Each number is 200 + 20 x the weight over its row's rms, rounded and kept within 0 to 999. Layers, rows and columns count from 0. The size before them is the row's rms in percent of the matrix's.

# layer 5 MLP down (transposed), 2304x576, rms 0.0176, rows 193-265, columns 0-47
097,203,196,194,252,200,220,165,213,183,192,215,217,191,196,206,239,186,230,207,208,177,221,215,181,194,170,190,208,220,251,190,220,217,202,201,211,178,218,169,191,194,236,226,226,197,200,199,199
106,213,201,191,207,213,223,191,219,196,194,203,189,212,210,205,200,207,187,208,207,174,249,172,210,218,194,217,164,198,174,179,199,159,174,183,195,199,228,212,198,198,192,199,224,171,195,178,220
098,185,206,187,163,222,191,215,193,214,167,231,178,212,185,218,204,213,160,214,201,232,208,199,169,200,218,199,195,205,219,196,214,214,175,193,197,193,208,193,204,201,185,190,184,186,203,213,224
104,179,195,200,201,198,177,271,211,239,214,194,197,184,211,214,185,176,212,218,167,192,166,255,179,168,250,166,218,169,193,185,163,174,173,197,200,202,193,207,177,195,221,192,190,189,178,238,211
124,173,193,191,190,150,179,197,206,191,222,203,212,191,238,246,172,184,187,186,204,206,205,229,224,194,207,181,200,186,185,203,228,226,199,223,238,234,235,180,179,199,189,205,205,221,207,191,223
102,180,213,217,224,191,215,207,197,225,160,224,206,173,194,185,164,224,215,195,208,204,198,199,205,204,183,192,218,170,192,187,169,203,167,203,174,218,248,190,252,207,172,209,204,211,209,200,219
109,175,230,219,211,165,194,204,179,207,183,190,217,200,180,200,193,195,212,226,172,207,229,175,186,174,196,230,212,206,208,203,223,200,220,223,218,169,191,206,154,190,241,183,160,183,224,218,198
110,224,209,203,210,192,204,185,194,208,219,192,198,221,181,206,207,184,183,185,170,199,237,210,205,231,185,194,174,173,222,191,194,180,207,193,185,177,217,215,229,226,208,208,191,226,180,207,220
084,187,222,212,202,207,200,217,181,176,218,210,218,211,213,234,227,237,225,194,171,210,200,212,209,178,186,204,214,207,186,194,208,200,145,216,218,172,206,213,145,202,194,190,213,214,223,203,220
098,199,200,190,213,246,228,202,180,196,206,227,192,220,207,230,223,199,196,204,226,192,213,202,184,182,200,201,219,192,178,172,183,194,226,209,224,191,227,176,212,196,196,190,230,204,208,217,193
115,207,190,170,194,194,213,178,189,191,238,207,242,211,175,175,181,220,212,200,200,213,205,237,183,212,168,209,194,224,201,197,190,226,186,205,215,231,182,244,210,212,220,199,206,225,174,179,170
101,205,187,199,210,179,190,186,177,197,221,204,184,208,207,206,205,240,176,209,202,165,204,161,211,214,195,179,201,202,188,188,243,224,185,242,192,186,196,158,183,229,189,206,191,174,178,199,192
096,189,194,217,189,201,203,139,216,158,207,188,176,167,193,195,194,170,186,218,188,220,194,193,197,189,202,219,232,229,181,209,194,231,228,239,164,207,234,212,178,203,165,208,211,206,179,205,191
090,188,216,213,169,229,194,182,182,183,178,238,195,203,176,208,215,183,197,195,194,191,189,207,190,236,197,170,238,261,229,197,215,211,207,203,187,214,190,221,226,201,209,206,199,215,195,216,193
091,230,195,209,199,196,204,213,207,170,197,234,231,207,222,183,169,197,192,228,179,179,151,182,203,200,200,197,198,213,194,208,150,186,208,197,212,211,217,186,163,163,181,194,209,213,209,205,210
099,228,226,182,173,216,174,179,179,163,204,180,178,197,199,203,167,208,198,192,188,190,211,194,214,197,199,181,188,217,206,170,181,183,166,192,196,211,209,215,216,191,201,218,222,213,198,210,213
114,210,198,226,210,218,200,196,200,230,183,252,164,188,187,208,225,215,210,198,212,207,208,186,201,208,231,201,193,185,203,212,225,160,215,229,200,238,234,170,219,212,202,178,204,196,214,186,184
110,171,172,223,186,210,201,192,212,156,249,188,184,197,202,200,184,227,172,204,180,173,211,174,184,204,197,202,194,233,175,183,199,227,201,170,196,145,195,194,182,165,217,192,225,219,201,201,222
103,193,252,207,187,180,220,218,205,190,205,208,214,226,192,207,184,191,212,203,156,223,211,184,155,200,226,193,203,197,228,213,163,181,184,180,232,215,170,205,242,215,215,203,203,191,207,193,208
107,203,200,181,178,174,223,157,211,157,186,174,187,181,183,208,215,183,200,221,188,199,228,196,187,167,201,240,205,207,199,252,180,202,178,184,180,216,202,209,177,172,180,195,214,188,206,179,208
100,228,182,201,187,224,207,162,202,205,178,222,191,168,179,222,197,183,215,199,182,194,185,196,196,160,252,190,223,181,184,219,126,193,145,213,193,184,195,190,228,209,171,185,175,181,198,183,176
094,191,179,173,186,215,216,211,214,190,210,156,182,201,168,241,205,209,171,191,190,169,201,219,211,181,212,197,185,180,193,204,184,207,239,173,211,236,196,186,199,202,209,195,211,182,179,181,169
102,184,211,212,211,232,207,226,192,197,214,163,214,204,214,233,211,246,222,186,174,197,213,184,188,192,210,191,230,159,180,179,155,231,218,204,194,221,210,200,236,184,232,217,220,195,191,218,204
106,209,206,201,200,213,231,209,179,167,195,195,186,206,213,190,167,230,223,180,183,207,205,169,244,235,183,192,217,198,183,185,219,164,185,180,218,191,209,205,180,228,183,223,208,225,215,198,196
094,178,200,207,194,226,198,204,197,244,183,208,192,176,231,227,221,199,166,199,208,192,215,226,174,207,186,183,207,198,220,209,154,169,195,194,236,224,209,201,210,169,201,224,191,211,169,209,175
100,201,193,190,234,227,194,201,187,175,204,210,193,174,231,190,236,216,194,181,208,230,209,181,198,195,211,174,194,204,196,179,213,207,221,184,212,205,220,230,191,178,195,248,228,212,191,204,222
106,211,161,199,180,232,177,182,150,195,204,240,171,202,172,199,178,191,180,247,167,200,190,213,199,188,231,226,186,192,200,210,204,245,204,193,199,223,220,218,217,248,209,189,193,207,207,200,195
090,219,206,198,186,188,209,191,195,185,197,211,175,201,199,239,174,205,206,217,167,188,225,169,171,197,206,202,163,204,213,223,175,225,188,188,199,203,196,180,218,221,190,190,196,170,218,263,191
110,219,210,209,164,223,166,196,203,236,218,217,192,185,232,179,184,205,173,168,197,207,205,188,179,178,224,174,212,215,198,182,201,191,176,177,185,209,230,195,218,210,154,211,172,189,189,231,221
106,171,180,200,220,213,208,170,171,197,201,192,245,171,210,166,181,200,223,195,195,196,199,233,186,186,198,254,205,177,199,196,160,189,216,211,210,195,200,204,207,219,189,198,201,177,213,174,188
104,207,200,196,179,194,202,150,225,210,198,223,186,192,166,212,178,192,201,212,207,191,199,227,199,214,199,209,199,204,222,160,198,216,227,199,216,179,181,197,203,183,224,186,185,239,208,211,170
084,190,198,191,226,215,200,193,193,208,174,198,232,199,162,191,189,210,203,184,201,198,198,198,211,200,200,202,202,200,227,206,199,188,200,211,195,207,194,183,223,227,171,207,210,200,188,198,235
094,186,214,168,198,199,221,210,189,257,217,166,194,186,167,175,197,191,172,257,183,231,192,232,200,177,189,206,201,170,184,200,200,183,196,188,206,221,197,181,191,185,168,184,231,165,187,179,190
105,187,205,167,190,206,243,174,224,194,187,213,222,187,177,156,193,185,195,187,197,248,217,189,185,154,179,203,224,234,201,206,176,184,218,242,234,188,208,178,193,201,211,208,205,166,210,222,180
097,193,202,219,169,228,199,226,200,200,212,215,229,169,192,217,189,159,202,212,189,239,191,199,195,197,206,203,243,220,171,191,197,198,183,175,197,195,213,199,175,202,186,191,204,203,200,198,196
091,194,185,188,203,201,214,204,189,201,206,195,203,215,206,160,180,215,222,194,204,198,199,203,175,219,199,213,171,221,218,192,193,204,170,191,187,216,217,184,180,198,215,214,198,215,234,190,201
107,220,184,203,211,178,209,174,219,177,195,143,218,207,192,200,179,172,228,196,219,198,170,205,228,209,199,227,203,210,186,197,202,211,189,216,179,207,188,237,186,193,217,216,195,179,215,174,199
092,194,192,179,191,221,211,210,219,215,225,202,192,196,183,201,202,203,220,175,194,211,175,221,190,196,204,177,194,187,196,224,196,210,177,178,183,252,178,216,205,215,208,211,211,197,184,220,210
095,209,177,239,230,207,182,184,173,220,200,220,216,198,174,218,185,233,187,197,177,212,190,171,187,198,205,212,196,198,210,229,187,220,169,149,176,216,198,200,209,185,214,199,200,199,157,165,223
116,188,195,210,203,187,184,205,207,179,182,203,213,191,177,191,207,194,163,207,191,211,210,188,209,237,200,215,214,193,190,190,184,239,215,198,201,181,193,232,181,199,191,174,253,233,156,201,208
103,204,187,200,194,217,230,213,186,219,207,197,173,202,210,200,205,222,211,201,179,214,212,230,222,199,228,191,191,206,184,167,214,191,203,193,215,179,225,212,210,192,237,222,218,200,183,184,215
108,222,220,244,197,200,192,203,183,208,188,194,205,191,196,224,172,195,204,208,168,206,207,198,213,203,190,165,195,195,193,197,223,184,198,166,176,196,209,205,215,201,195,224,203,217,183,223,191
088,189,214,206,208,171,190,194,204,166,237,216,206,200,168,225,220,226,168,217,175,182,202,204,217,184,205,235,164,194,202,224,230,198,210,196,221,197,209,229,191,220,228,203,207,200,200,210,206
092,196,193,166,218,207,196,186,194,201,191,225,192,168,208,156,183,217,221,231,198,226,192,208,182,175,211,202,221,194,205,212,201,186,173,223,200,194,180,172,205,191,201,218,219,164,182,151,219
088,209,182,179,222,217,231,197,173,183,170,160,206,213,214,184,218,214,190,174,214,236,188,194,208,215,182,218,219,178,211,234,216,202,218,213,179,171,169,220,183,214,181,211,215,194,156,199,220
096,202,156,204,205,182,189,202,217,222,211,200,217,192,173,169,238,209,213,205,216,160,233,187,210,208,183,206,174,181,208,204,242,190,229,226,206,202,182,156,222,225,174,180,200,230,206,184,208
090,208,181,209,168,195,238,204,203,220,199,187,194,235,210,195,208,150,218,222,193,188,211,207,228,197,204,208,203,192,200,175,216,202,193,192,203,213,200,202,221,198,167,220,232,217,213,216,207
104,183,232,178,199,192,252,159,162,216,224,211,190,210,218,212,182,175,191,209,203,203,214,193,188,159,214,223,205,167,232,181,196,173,221,230,190,183,210,194,196,223,184,205,223,187,202,190,204
102,195,201,218,217,191,185,200,214,192,232,174,230,168,192,200,181,242,221,239,213,166,186,195,191,182,201,223,200,141,196,193,243,209,238,204,196,184,193,192,238,183,231,194,203,170,224,212,217
090,157,183,229,185,236,243,203,187,216,195,170,229,173,198,212,200,199,194,174,190,220,192,210,212,226,220,206,211,198,171,205,205,239,207,217,218,193,192,179,199,217,194,215,208,188,203,210,200
110,205,209,205,228,196,193,196,208,187,197,189,211,187,194,230,201,188,190,177,212,192,190,224,204,205,212,211,188,211,234,199,203,202,197,198,179,168,205,183,198,244,209,216,216,196,178,196,190
093,168,242,208,197,189,214,212,195,202,183,212,194,183,190,191,160,205,183,186,166,189,204,200,206,223,208,201,177,203,193,183,208,224,198,216,216,233,223,171,225,188,203,188,193,201,229,178,220
100,226,186,215,202,208,219,193,199,235,207,174,231,179,202,215,172,197,221,199,230,183,185,219,227,216,191,253,167,174,196,194,220,213,190,200,184,218,220,201,162,209,177,166,209,242,215,188,194
111,218,199,233,218,182,202,269,192,203,197,215,182,224,199,187,218,206,180,199,203,191,188,237,200,207,193,233,208,191,239,196,227,162,217,215,226,224,202,195,171,176,240,191,208,182,216,202,197
108,183,180,184,172,189,223,184,207,187,195,179,191,217,234,214,219,192,192,189,190,212,212,222,208,199,222,222,201,198,214,221,205,171,199,172,207,206,215,213,221,230,210,205,189,178,189,168,201
094,183,238,191,228,187,187,244,209,243,174,189,225,198,212,201,208,181,193,137,198,203,198,227,188,217,179,183,240,211,211,184,207,196,190,196,186,203,189,191,215,215,171,197,197,224,170,221,196
091,225,200,226,205,172,182,224,169,191,171,238,205,192,174,178,198,222,182,213,224,198,188,210,178,203,202,174,218,176,187,222,184,210,200,181,222,213,156,205,176,205,179,168,222,199,199,156,197
099,198,216,180,188,246,209,183,224,203,186,189,236,214,197,174,198,188,221,212,181,184,182,213,202,247,183,207,174,208,196,186,223,142,231,221,232,225,181,164,182,191,214,216,173,217,209,203,213
111,223,183,184,229,183,198,240,214,207,219,208,217,188,228,216,201,206,255,196,206,204,207,198,163,205,158,194,216,230,215,216,201,209,218,198,193,214,177,186,209,195,206,203,231,206,182,204,202
088,209,199,188,217,201,225,187,194,204,191,154,191,193,220,212,181,185,209,216,185,228,197,209,198,202,202,239,183,194,185,215,204,204,171,228,206,196,245,189,188,233,190,178,161,161,198,185,181
100,214,198,190,229,214,244,194,158,246,211,176,191,212,184,174,204,189,211,211,195,228,195,207,201,189,226,212,212,196,224,207,214,222,204,222,182,227,185,194,229,235,194,213,237,192,172,195,227
091,174,221,209,215,185,225,218,178,188,172,167,228,209,179,218,221,206,220,207,220,180,200,183,183,227,189,198,207,210,213,227,193,216,185,182,196,175,188,208,195,212,202,210,196,208,176,176,200
092,199,195,192,167,204,198,154,179,216,170,185,202,208,200,204,194,185,246,224,164,185,202,186,209,159,204,254,198,209,239,206,205,162,219,170,225,242,176,192,208,205,176,196,209,188,173,164,188
090,209,226,202,198,189,213,187,200,177,175,208,195,209,172,179,225,197,174,180,221,187,199,208,208,220,202,198,166,200,193,212,180,211,241,218,202,204,202,205,222,195,202,207,185,181,204,213,207
105,212,205,196,205,207,197,196,209,209,215,204,199,197,186,193,162,221,202,188,181,218,176,247,199,201,208,175,181,203,184,196,193,190,185,186,222,233,219,227,201,211,186,172,197,195,207,174,202
085,205,217,204,194,226,199,166,194,202,203,186,190,188,205,190,223,209,193,235,199,198,185,201,213,173,185,230,216,171,166,176,173,219,194,194,186,178,207,185,203,187,205,173,192,222,187,210,189
101,208,197,177,203,176,228,214,236,201,189,194,205,197,197,225,249,196,214,201,160,238,188,211,192,193,169,198,207,203,193,192,213,184,194,200,192,196,225,223,188,225,218,196,197,186,199,187,164
117,206,217,227,184,215,215,168,206,221,244,178,200,191,206,207,192,214,219,188,165,243,211,185,201,210,212,190,208,213,213,221,190,200,212,194,180,187,195,179,197,187,213,213,177,184,182,177,219
101,191,185,215,192,201,206,190,216,203,186,213,213,178,210,231,224,210,224,197,188,228,221,206,191,182,208,226,213,203,186,206,216,193,216,163,195,204,183,201,219,210,170,200,237,180,201,224,201
096,220,170,198,180,188,208,197,221,189,226,227,171,215,215,222,169,199,198,186,199,165,176,229,199,219,198,193,197,215,175,196,193,189,197,191,197,204,219,181,224,220,215,221,235,179,191,200,178
091,210,210,197,228,175,219,196,207,218,180,188,242,224,186,241,215,170,238,199,176,215,221,193,226,218,218,182,222,241,215,187,215,185,187,219,191,181,142,211,212,186,190,197,222,190,230,218,195
112,195,195,203,189,228,222,194,213,188,162,195,166,199,180,164,192,215,209,215,157,192,163,180,164,215,211,204,203,224,175,193,211,218,168,194,203,161,196,201,198,196,212,218,198,179,227,175,178
097,198,206,198,202,183,222,204,220,163,203,227,218,193,212,178,181,204,215,191,191,167,219,222,191,167,207,192,200,253,203,224,161,208,212,186,164,210,216,163,210,220,196,196,196,212,155,200,204
# layer 5 MLP up, 2304x576, rms 0.0302, rows 194-265, columns 0-47
103,181,218,196,179,204,211,175,194,171,238,183,238,238,215,209,197,157,208,214,206,211,187,233,183,223,224,213,188,168,222,213,234,230,192,208,195,224,241,217,201,241,211,184,175,194,163,197,144
101,175,203,242,198,182,195,184,181,191,206,202,207,207,175,176,226,190,189,164,183,192,184,190,187,175,198,220,196,210,185,233,199,154,195,166,209,196,188,190,251,198,204,176,203,223,212,200,208
095,220,185,171,170,175,227,205,241,197,205,186,184,176,195,212,238,196,202,206,239,216,179,223,202,202,192,201,190,195,205,187,202,221,175,200,217,176,186,175,231,176,204,209,177,188,229,202,206
107,192,178,177,213,211,199,216,178,200,176,178,198,207,184,212,211,236,198,202,162,193,191,258,192,218,195,175,178,207,198,213,181,199,178,171,200,185,203,186,240,188,231,207,178,239,183,190,203
096,196,179,219,218,214,217,223,204,210,221,168,222,225,206,204,206,187,202,206,214,194,189,194,201,182,197,185,190,210,181,204,193,231,208,184,198,178,187,218,193,216,221,202,204,159,179,219,163
103,210,162,223,228,181,220,206,229,202,212,220,223,198,238,166,231,241,192,196,208,205,192,190,201,207,210,175,214,191,160,194,199,225,179,180,185,191,193,193,203,172,203,222,224,155,187,195,208
103,174,187,190,168,200,210,204,223,202,207,210,210,176,195,217,186,199,222,193,215,195,192,178,191,206,182,197,185,207,193,219,223,223,173,200,201,168,197,187,181,170,220,221,199,225,217,178,185
099,212,214,169,195,160,211,212,212,208,220,196,201,214,203,168,223,215,180,204,209,198,233,211,160,178,224,195,189,190,206,187,199,190,181,182,212,234,192,208,225,187,196,183,200,178,210,169,183
104,198,190,186,210,199,213,195,219,200,182,208,160,211,211,198,198,205,191,180,201,198,196,181,172,204,194,182,208,223,179,213,177,183,176,201,248,200,216,224,172,218,213,181,190,218,208,221,194
108,168,183,183,201,209,213,188,213,176,202,165,205,200,257,234,187,183,163,201,194,199,187,222,202,139,228,203,190,243,193,253,218,190,174,201,187,201,170,189,185,207,216,200,180,183,202,160,212
110,176,166,212,151,170,219,214,179,209,232,186,199,215,239,195,205,189,205,215,237,227,178,207,208,209,209,209,177,190,165,206,209,210,187,183,195,214,208,163,178,193,221,184,199,220,232,193,196
105,191,169,224,193,176,203,173,177,199,211,205,205,211,188,161,146,163,188,197,223,226,205,217,194,208,164,209,217,210,208,212,189,167,200,180,184,206,211,209,191,195,214,221,186,196,209,174,208
094,204,193,231,209,158,194,184,203,235,200,201,176,201,202,180,213,198,213,182,229,230,201,187,230,216,165,262,124,205,218,226,196,205,167,222,201,156,246,211,172,179,239,227,207,185,228,191,203
092,218,211,195,209,221,209,237,197,197,186,240,219,190,204,216,202,220,184,181,156,190,164,213,154,231,204,203,201,231,239,225,158,185,208,166,205,186,209,176,236,206,219,193,170,220,213,228,172
101,174,170,222,245,189,208,160,203,169,205,206,160,251,213,192,163,226,211,217,194,193,166,220,197,204,197,215,179,218,180,186,211,206,159,208,200,219,188,222,196,233,249,193,206,167,210,184,200
102,213,214,214,195,185,166,206,203,190,209,238,204,210,217,192,218,199,191,185,159,196,202,165,180,196,228,213,162,220,209,217,217,213,199,186,161,166,206,223,172,206,234,230,197,197,187,181,190
104,194,169,202,193,212,204,201,220,199,219,217,147,186,203,209,201,199,189,163,241,192,181,194,163,178,208,243,204,163,162,203,222,195,182,211,180,171,168,213,179,196,201,198,194,221,184,180,168
101,203,162,211,198,205,210,210,225,210,193,189,208,220,213,214,198,169,179,224,214,187,192,198,193,160,224,224,221,189,189,220,173,188,198,235,167,175,208,214,197,199,229,213,187,190,197,228,176
101,185,178,212,220,230,184,247,219,162,211,202,214,226,221,199,195,230,219,213,198,195,184,190,209,189,189,196,175,168,200,196,205,177,203,157,208,180,186,195,196,234,236,179,212,194,198,181,194
099,210,208,223,181,178,203,200,214,211,224,198,207,204,201,202,190,179,219,178,233,199,188,237,179,209,216,212,180,187,185,186,210,216,208,187,194,197,197,197,185,159,188,235,207,192,185,192,204
099,226,190,211,199,218,187,197,224,185,245,198,184,199,174,181,214,236,254,197,176,210,229,190,196,168,208,158,194,222,170,217,233,211,169,191,213,194,222,237,222,170,213,216,215,193,202,226,182
099,195,213,224,203,212,235,182,195,196,166,224,203,197,184,243,216,222,197,181,156,231,190,206,198,207,224,201,231,183,220,188,171,231,226,184,204,202,181,199,210,223,216,229,190,212,215,221,211
095,221,207,156,202,179,176,183,204,213,176,198,177,202,198,178,185,170,201,178,219,176,221,164,207,176,195,224,216,193,213,196,179,187,167,225,219,171,198,227,194,194,196,167,192,214,201,165,169
097,195,220,216,200,191,236,221,206,164,216,186,201,222,213,193,192,214,246,198,195,228,194,210,202,208,210,211,174,215,189,205,222,221,203,189,191,215,226,219,227,208,239,179,229,193,163,215,200
108,176,197,205,199,164,212,207,192,168,198,176,218,205,212,187,192,202,221,217,188,170,169,193,207,205,177,216,190,178,185,181,207,189,181,184,195,205,160,207,212,224,224,208,219,230,198,185,166
099,196,200,221,196,169,201,226,202,196,174,195,224,208,246,213,217,217,221,187,209,201,175,165,218,185,194,208,195,200,133,225,199,197,161,211,216,201,147,217,211,183,194,221,222,200,216,182,212
094,212,194,234,216,182,228,203,195,174,189,202,201,209,206,199,187,205,218,187,227,202,173,223,197,225,214,224,205,236,204,193,202,180,187,188,197,204,202,216,198,214,218,239,201,207,215,233,220
103,162,193,217,190,178,182,208,195,205,194,207,199,197,233,187,220,170,219,167,194,223,170,195,172,194,233,212,202,193,175,198,207,227,181,200,193,194,213,201,252,195,199,202,170,205,216,209,179
095,183,198,206,197,208,192,193,200,194,195,151,148,232,214,182,167,186,221,147,183,184,177,170,163,216,216,236,205,169,159,170,226,192,155,188,187,182,223,209,230,176,224,216,189,212,178,202,175
110,207,179,200,204,173,180,223,192,176,228,174,152,229,191,209,215,188,178,169,216,233,203,248,181,202,165,215,187,178,199,201,223,198,166,181,199,202,215,205,203,218,222,216,232,204,203,222,168
096,222,202,203,191,205,204,181,212,223,229,221,218,254,177,209,204,218,208,199,195,156,180,206,204,173,208,230,178,226,164,197,186,210,202,171,222,196,243,220,189,183,210,197,220,204,206,176,183
092,158,198,221,202,166,197,197,188,190,183,194,215,223,202,179,178,216,235,194,169,192,193,202,210,205,172,240,191,196,219,189,202,157,173,171,196,230,241,200,226,220,218,242,194,208,209,224,222
098,192,196,177,214,185,237,181,209,201,200,212,204,189,181,189,198,231,209,210,166,168,214,214,195,225,207,217,204,198,190,169,221,176,195,196,201,175,207,196,203,204,184,204,216,182,193,186,188
104,182,213,214,224,195,237,192,202,173,232,191,209,214,171,158,150,215,232,170,198,173,206,233,181,190,188,190,187,197,199,207,201,187,185,205,201,240,202,209,224,212,196,185,221,198,196,165,214
095,205,217,197,213,212,178,219,196,215,207,181,252,203,219,187,210,246,182,202,165,185,204,209,215,192,245,191,200,201,178,204,196,249,169,145,201,183,183,214,212,190,196,194,208,216,187,196,196
108,201,176,200,185,207,181,169,213,190,219,196,204,184,187,213,203,220,212,219,238,192,199,188,211,201,193,193,196,168,184,225,200,210,198,207,209,197,172,244,197,181,196,259,197,177,195,157,160
097,209,175,160,218,159,210,173,207,208,184,202,183,209,218,194,217,211,238,177,198,205,183,165,177,203,213,211,211,255,227,215,203,209,201,197,235,183,220,186,187,188,177,202,191,220,190,197,178
097,155,190,232,188,198,206,210,197,224,189,198,213,207,212,189,203,191,227,181,218,164,186,215,161,162,202,144,218,191,175,183,219,215,203,162,164,194,205,185,194,215,198,217,207,191,201,182,177
107,193,220,192,213,179,205,237,231,218,274,176,186,191,202,168,209,242,206,196,214,211,196,198,192,181,198,179,190,207,208,196,235,195,205,199,167,222,186,186,202,181,199,196,231,177,221,180,190
104,160,175,202,201,203,232,187,199,170,194,193,165,211,197,211,191,225,192,184,171,217,190,222,180,186,204,236,192,198,167,193,189,191,184,205,231,218,213,203,222,206,222,215,202,232,196,192,186
109,177,194,220,215,182,206,209,161,189,161,205,196,207,202,236,191,199,206,213,201,168,163,211,215,190,190,198,182,211,179,199,199,226,189,174,168,186,175,237,201,184,183,242,158,173,197,160,189
094,208,215,192,206,189,222,199,215,178,217,227,225,234,200,183,189,221,242,175,198,236,192,231,174,199,215,201,219,202,230,186,215,201,206,165,205,188,156,198,219,191,214,231,211,205,191,216,203
095,187,192,196,222,173,174,183,179,184,206,220,191,224,199,220,240,182,252,179,182,216,193,180,188,197,190,228,239,209,187,241,199,220,218,150,214,240,180,210,154,192,200,212,207,201,179,227,205
094,192,183,233,201,189,196,202,167,166,201,228,226,205,159,196,212,207,193,198,195,203,205,200,186,198,211,224,184,203,177,197,158,204,179,159,207,209,198,200,190,205,245,194,204,205,188,227,200
099,189,220,217,216,206,216,219,201,190,192,223,217,212,222,187,188,193,185,212,236,223,189,191,241,179,196,201,199,210,200,193,197,195,209,207,210,213,232,189,204,196,194,203,225,212,222,195,222
100,189,178,222,215,228,218,183,183,182,202,220,194,240,221,207,204,236,223,160,239,179,207,194,179,219,206,200,186,185,214,223,179,257,200,175,206,168,214,188,211,194,190,185,209,213,189,188,196
101,179,215,189,213,184,210,161,205,181,194,223,184,170,224,182,199,204,195,219,207,198,206,209,204,178,230,193,201,216,209,180,203,228,206,204,190,200,228,230,213,173,232,187,186,173,177,196,195
097,182,196,202,191,215,252,192,199,182,195,211,226,226,191,224,218,169,160,156,206,190,196,224,184,165,237,169,188,183,203,230,225,210,193,224,203,197,230,228,184,211,189,191,213,168,198,212,188
096,157,197,203,252,200,240,169,186,188,189,187,187,214,179,198,220,232,177,206,211,199,159,210,225,145,215,241,185,196,196,227,170,230,214,178,214,153,200,212,193,162,182,227,216,188,191,201,197
102,180,192,244,171,176,195,212,218,200,224,185,207,228,202,171,206,176,214,192,187,220,172,213,179,171,162,250,160,206,164,184,212,188,178,151,200,211,185,246,195,205,204,231,204,204,203,192,196
102,214,202,203,186,200,205,212,199,140,219,197,189,161,202,187,184,191,197,216,218,186,208,230,209,207,197,205,163,176,190,186,215,177,190,159,206,170,184,188,150,184,167,185,204,195,185,197,185
095,187,182,241,223,198,185,183,190,192,230,202,210,203,246,204,197,179,180,182,177,215,199,208,174,211,219,212,205,188,179,194,204,202,165,192,190,188,186,232,191,173,210,211,201,185,172,209,185
109,170,189,184,193,218,201,259,200,176,194,192,190,210,234,178,187,215,170,189,160,208,173,226,217,179,183,210,194,216,220,228,225,187,204,201,222,212,216,216,194,216,225,177,211,179,194,223,183
095,213,208,188,202,223,218,210,173,210,201,231,219,195,196,177,240,197,194,168,215,203,200,185,188,210,176,222,212,213,189,163,183,208,153,202,194,209,178,191,201,201,205,215,232,213,217,206,194
095,213,180,191,212,206,206,192,183,165,195,202,202,235,177,186,176,198,196,174,207,232,201,229,191,191,235,210,186,221,180,188,231,213,184,175,210,171,224,217,254,202,236,212,193,170,197,215,196
097,206,161,194,222,208,243,189,179,226,220,206,220,194,197,214,191,177,206,196,171,219,195,164,171,228,187,247,193,219,192,247,216,190,235,174,216,197,228,232,196,185,240,205,183,195,197,191,171
106,212,192,189,207,201,213,181,196,195,195,178,173,215,225,218,171,170,196,177,167,241,182,174,221,239,196,190,190,217,218,187,225,216,179,146,174,210,222,189,201,224,218,195,204,197,206,207,210
104,151,196,224,211,209,206,200,207,189,195,218,181,226,240,210,182,232,199,176,205,185,184,233,208,190,166,203,172,175,191,179,171,200,187,186,190,229,223,200,188,201,182,195,210,182,162,210,169
091,257,173,182,215,207,206,189,197,206,224,181,190,201,182,218,229,232,168,203,207,200,217,202,220,232,190,195,195,222,201,228,178,184,194,140,184,221,225,215,230,195,182,204,177,196,204,191,178
096,183,173,203,214,166,208,210,249,192,218,200,182,203,181,199,195,197,260,206,174,191,166,183,214,227,208,248,205,213,182,199,190,220,219,203,201,236,187,212,208,215,209,206,211,166,219,179,215
097,222,195,178,170,190,201,186,215,190,195,203,209,197,225,193,209,134,185,191,188,221,172,218,210,202,201,218,183,213,213,202,185,239,185,180,200,194,254,209,186,211,207,187,174,212,193,191,162
099,194,216,254,179,191,187,188,206,215,208,195,218,195,220,150,180,191,183,216,252,184,219,214,188,195,193,188,217,194,161,257,226,203,212,227,187,214,219,201,191,211,191,195,209,221,171,224,203
099,205,207,210,180,189,202,198,213,225,211,196,198,202,194,169,182,228,226,190,181,237,189,188,184,189,182,241,196,205,215,208,178,201,213,170,183,193,221,200,214,220,222,249,197,196,230,191,203
110,197,187,200,192,183,216,204,203,219,209,185,166,205,219,189,187,218,198,195,205,193,190,178,173,166,181,197,218,162,149,220,196,193,187,214,186,151,194,190,214,181,205,219,195,205,176,172,177
094,214,199,233,193,206,216,187,209,196,234,189,228,185,192,204,186,187,210,177,228,176,158,232,184,212,196,210,200,210,200,219,189,171,214,187,188,192,217,196,216,193,209,246,190,200,192,212,182
099,229,186,194,186,157,208,191,208,191,220,212,203,206,178,184,184,205,213,197,206,231,198,208,213,172,194,200,149,229,159,190,233,247,178,197,192,193,202,207,234,192,191,227,243,213,181,219,189
103,241,189,172,201,181,177,215,196,209,232,232,194,200,198,208,192,204,197,185,191,228,206,195,199,204,206,180,200,228,215,213,237,209,205,192,215,162,219,209,213,199,202,212,206,220,239,191,192
099,196,193,207,172,212,188,182,196,223,243,163,213,183,209,190,156,165,190,189,194,208,188,207,179,197,194,214,213,192,200,228,220,184,185,191,165,204,205,186,161,201,174,169,177,201,188,190,195
101,201,198,188,172,144,181,207,202,211,223,227,207,226,218,247,186,195,227,195,179,196,205,215,211,215,238,208,205,197,190,180,211,211,142,204,153,210,189,201,177,161,196,213,168,179,203,193,179
098,214,203,223,192,218,195,206,191,183,201,211,228,217,183,219,210,190,189,200,195,223,197,177,204,194,236,240,213,212,195,212,210,241,188,229,197,204,217,181,173,223,191,222,179,196,185,204,201
102,202,199,235,212,200,195,217,197,181,248,171,170,220,168,176,211,200,194,177,189,196,203,183,204,192,189,217,237,183,211,206,217,213,177,184,167,202,191,196,233,233,225,214,193,199,226,177,207
101,215,183,217,195,224,227,187,213,181,212,180,203,224,233,218,209,187,170,189,203,207,161,221,192,231,177,174,197,178,201,196,203,188,197,205,166,219,184,193,198,205,215,201,195,179,209,178,167